Part of a small language model's weights: 12 layers, untied embeddings.
Each number is 500 + 40 x the weight over the matrix's rms, rounded and kept within 0 to 999. Layers, rows and columns count from 0. Numbers have three digits each.

# down: layer 9 MLP down (transposed), 1024x256, rms 0.0569, rows 565-584, columns 192-255
# up: layer 9 MLP up, 1024x256, rms 0.057, rows 566-585, columns 192-255
down565:516538527519440503492484599500509519447521448496507526461482482500547564492516559505490540545517494504450425501517483551506541511483475500496513505516564457529517514510504491440462500453494499
up566:550469499542506489517493469465508518514493433503517445451504504423503474514495550544504494509458453479529530541538551499509463479514505489488477475488479535507490505472530575555512504488511494
down566:506502501531483483508533525512508576513546541565522543457490533509507471503499535571490463467509512512507503493502550517396487528508486516563481516484470562513497502580465575490507562497504460
up567:545608464503564493475560493578487475537525560553512512541499450539457530534452480526481490434494479478493511478542552492479516559547467511508535450496486602536548472452566520468526484480486531
down567:501452477468455520495524540477534522407446449487461515488506617550504556539512545505489559573477535466505454539528469508520462436516475537532565615531507485431571534529462438522520471554491501
up568:465577490531511480472464551548534460511527505526514554497525515457495495574553515487503555498524544435456446502516554508492507507553507502508474517500532480549467503462575519575523496501499536
down568:462471474521483503471468438439517532437465499550557472489487457587555531479439511414379561474517498559522481520436454525527543541524529494449440502524454493489508525481543507507554538443513474
up569:601542514535489498518499519502566541503514404494508482465483426497501581491504478483542487528430447539478489513442479516526521461578506505528533497478487590479489440459602552504528472498465483
down569:423499459484513494476569522518491444508546499543515437514500566503374460485462502499508561507518511469455535494563476498503500527459541515526454543544534497528507535437454430473490562477525531
up570:498482579559488451507442471504474511566456549383493477482495404503518536473494531535494532498558515492572529503476423494450449504443562484513513478432515444494469495480480539465517464498541396
down570:546531467513511507527585500514513523522499492524502502459459497450442544523476484507503490553524492506505505499532540530485490438507482511425505479505518489489573500482443434473463558524493561
up571:505446446446497451513520536580550495464478489466473413446514524532496494517522487514574490436531477512557463519460502606507452477490484483482543464512470545492505534483571489538519556520466480
down571:497577429558473531440610543503509525543534546587419544530477546505570548498466548552526549489472463578530510482543468469508517590432545513518437528526433495491520433509501480437458526490471549
up572:500492471510522509427505463510471533466536429418468485482484595493457484431487491509515435475521423515522502525447532543584529516506513470567543523486499531502536482547518502521571485501465498
down572:541554556604479465476406441489520538486593477476539510447457537413545468506479553491488491512494477457491550573498507503536501499489460397575565510505452496479534475517461500480543484544516500
up573:594480515470470563500563503498520400455408482498459534454556532497404540488509371557581480507529539465485489486531542496481577522566511514458518572503498455503459528504467486474523520556450461
down573:554496487471462582501486536487515516498455497503489488505487526545517507479529504471523545494559547490527459487477531551582519452527453472503534560551521576541503535492504508481529500481522540
up574:468465510487552567438469456440516561493471510515479548532509437501478468500484519438525489556494575541494493460453499509486488505438523461488481516545465520499516560485464495505525467465516463
down574:506492455437494392472515577438470441543509519489499474512443528482451496521513493532490523534476445542530469471460519462476577471514532515530486543445551460511513499492579463480447492447538558
up575:643527516504556496532497496507479486469539448487486458510476498465453466472415494481534537511482576447564500456525455514408487456472549503470533483511461489531559567480507478485455521518539518
down575:458593565468474441423543477459498601541390538486555513533437507550490550447461451527466502473511462532465541485468521506499410528538477382481508481543534484550495484494517472525524439506538466
up576:532495614532507531546473399554507503461461460488452544491444438422486532591451496471488511480447437476524489497499423493517439519520549578473513579443516509531558508428548494498529454521507463
down576:448534485549560545519434503418477527481454507497470534480505476419495466497470547467554447507543525482524538491512480560488445469541500561523551460487510514489420449546432482511472454478559521
up577:389494529483552498500565544475525531546537500548486536494434533452499546414477554535454491428490506455477517487526528499481522459497511481563486536483475465463462480502478513490435478525490553
down577:470595500570454504440525512581494486529502488477486532489538465500476529468548445490457443479481493564448470456492469467521435493471472557520467534599472519502538459518541483452500568483433397
up578:519482545524469529466452485456515516461495523523468533458506499491523543521416510467418542507535501467486537435527445453515553415504433535546426563422476441499508567503417463514544549453478535
down578:522475480494494512495526525527487508491507481485497460454422492520521479438571437487511477460494470539521492503477496464525575474607510498526503541552487462495539462472509523492467593445498522
up579:501466544461421526498577489481521449482478484500483552494536499466530533501474449460498489467530544435550474477498510586526490486492509461524481494512514479439549567453527438535450527563573479
down579:461552466563542503455472493426490580509470488481515473412537573459487457494522531539492488484499409530494489524444440506472441478535537499491496568516503437496557462487523491520402567475441507
up580:523489575529545511468510561460468524459461581501473476460430475461576466539482540473447446541501555493512471516490522517452539519449492482519493541524507467575565470561531482552538417521530444
down580:502491504424482525500523573493466490471475453478491502550490525493468493477490516470496482466495514478477543518469524497476517498483507465494501535586515516571427519518435463444553545511537496
up581:544486516484511524570500486518443493471479497469545429496456491448588510549537517498507472530506542443481548482517585474534555525572479478500537538457531459563529516596566530525478503568526528
down581:485557497499431505533457497465512506548523481536576526532487527532518487475482497489510524541541433425495525493569514546460483528505524537515451501406483523526533503485475487499477533478476492
up582:428461467436460524476556511417517530474509443503491454520575471506462526482458473441519561484553518504556460468471443539545457524509480415493471523446534446455565537497547505493513572459428523
down582:509554455570461567446457528508495542546510552519484497509486547484505500545556428459581478467467502443442523565498536466490487487494505498426461504443511572546450513503510500460450457537534518
up583:570537490459415506543473471505518528539502527485482444534411502472503473422471475497567499533556483506492445551525538512541473534543549550523529587491504496461448517528503490440499551446483501
down583:505481515510567464447472502525555407461484472481534462520510510553479551565470518527535567438478394506486429419504463532475497518436568487556476533462551510539505492481545599454477476524537524
up584:453518532497505503523532481542423409521474478497418519510481496476553467576467412546469528483518520492496520545429529453454407515448435538480459556515450487562507474540532442529529558562483504
down584:585493526471579508485515438510561496472520517459521510504532535496500550488574464471516419508478492558437508505453497536513568522582516479521517496557456552469481464509515520490489495497503499
up585:585528562446491562497510508541514534459519507467507513393514499562540534516510520464561559473463536538384477502561472513521534586579478481429513497538500458487461494484553561496521456511473490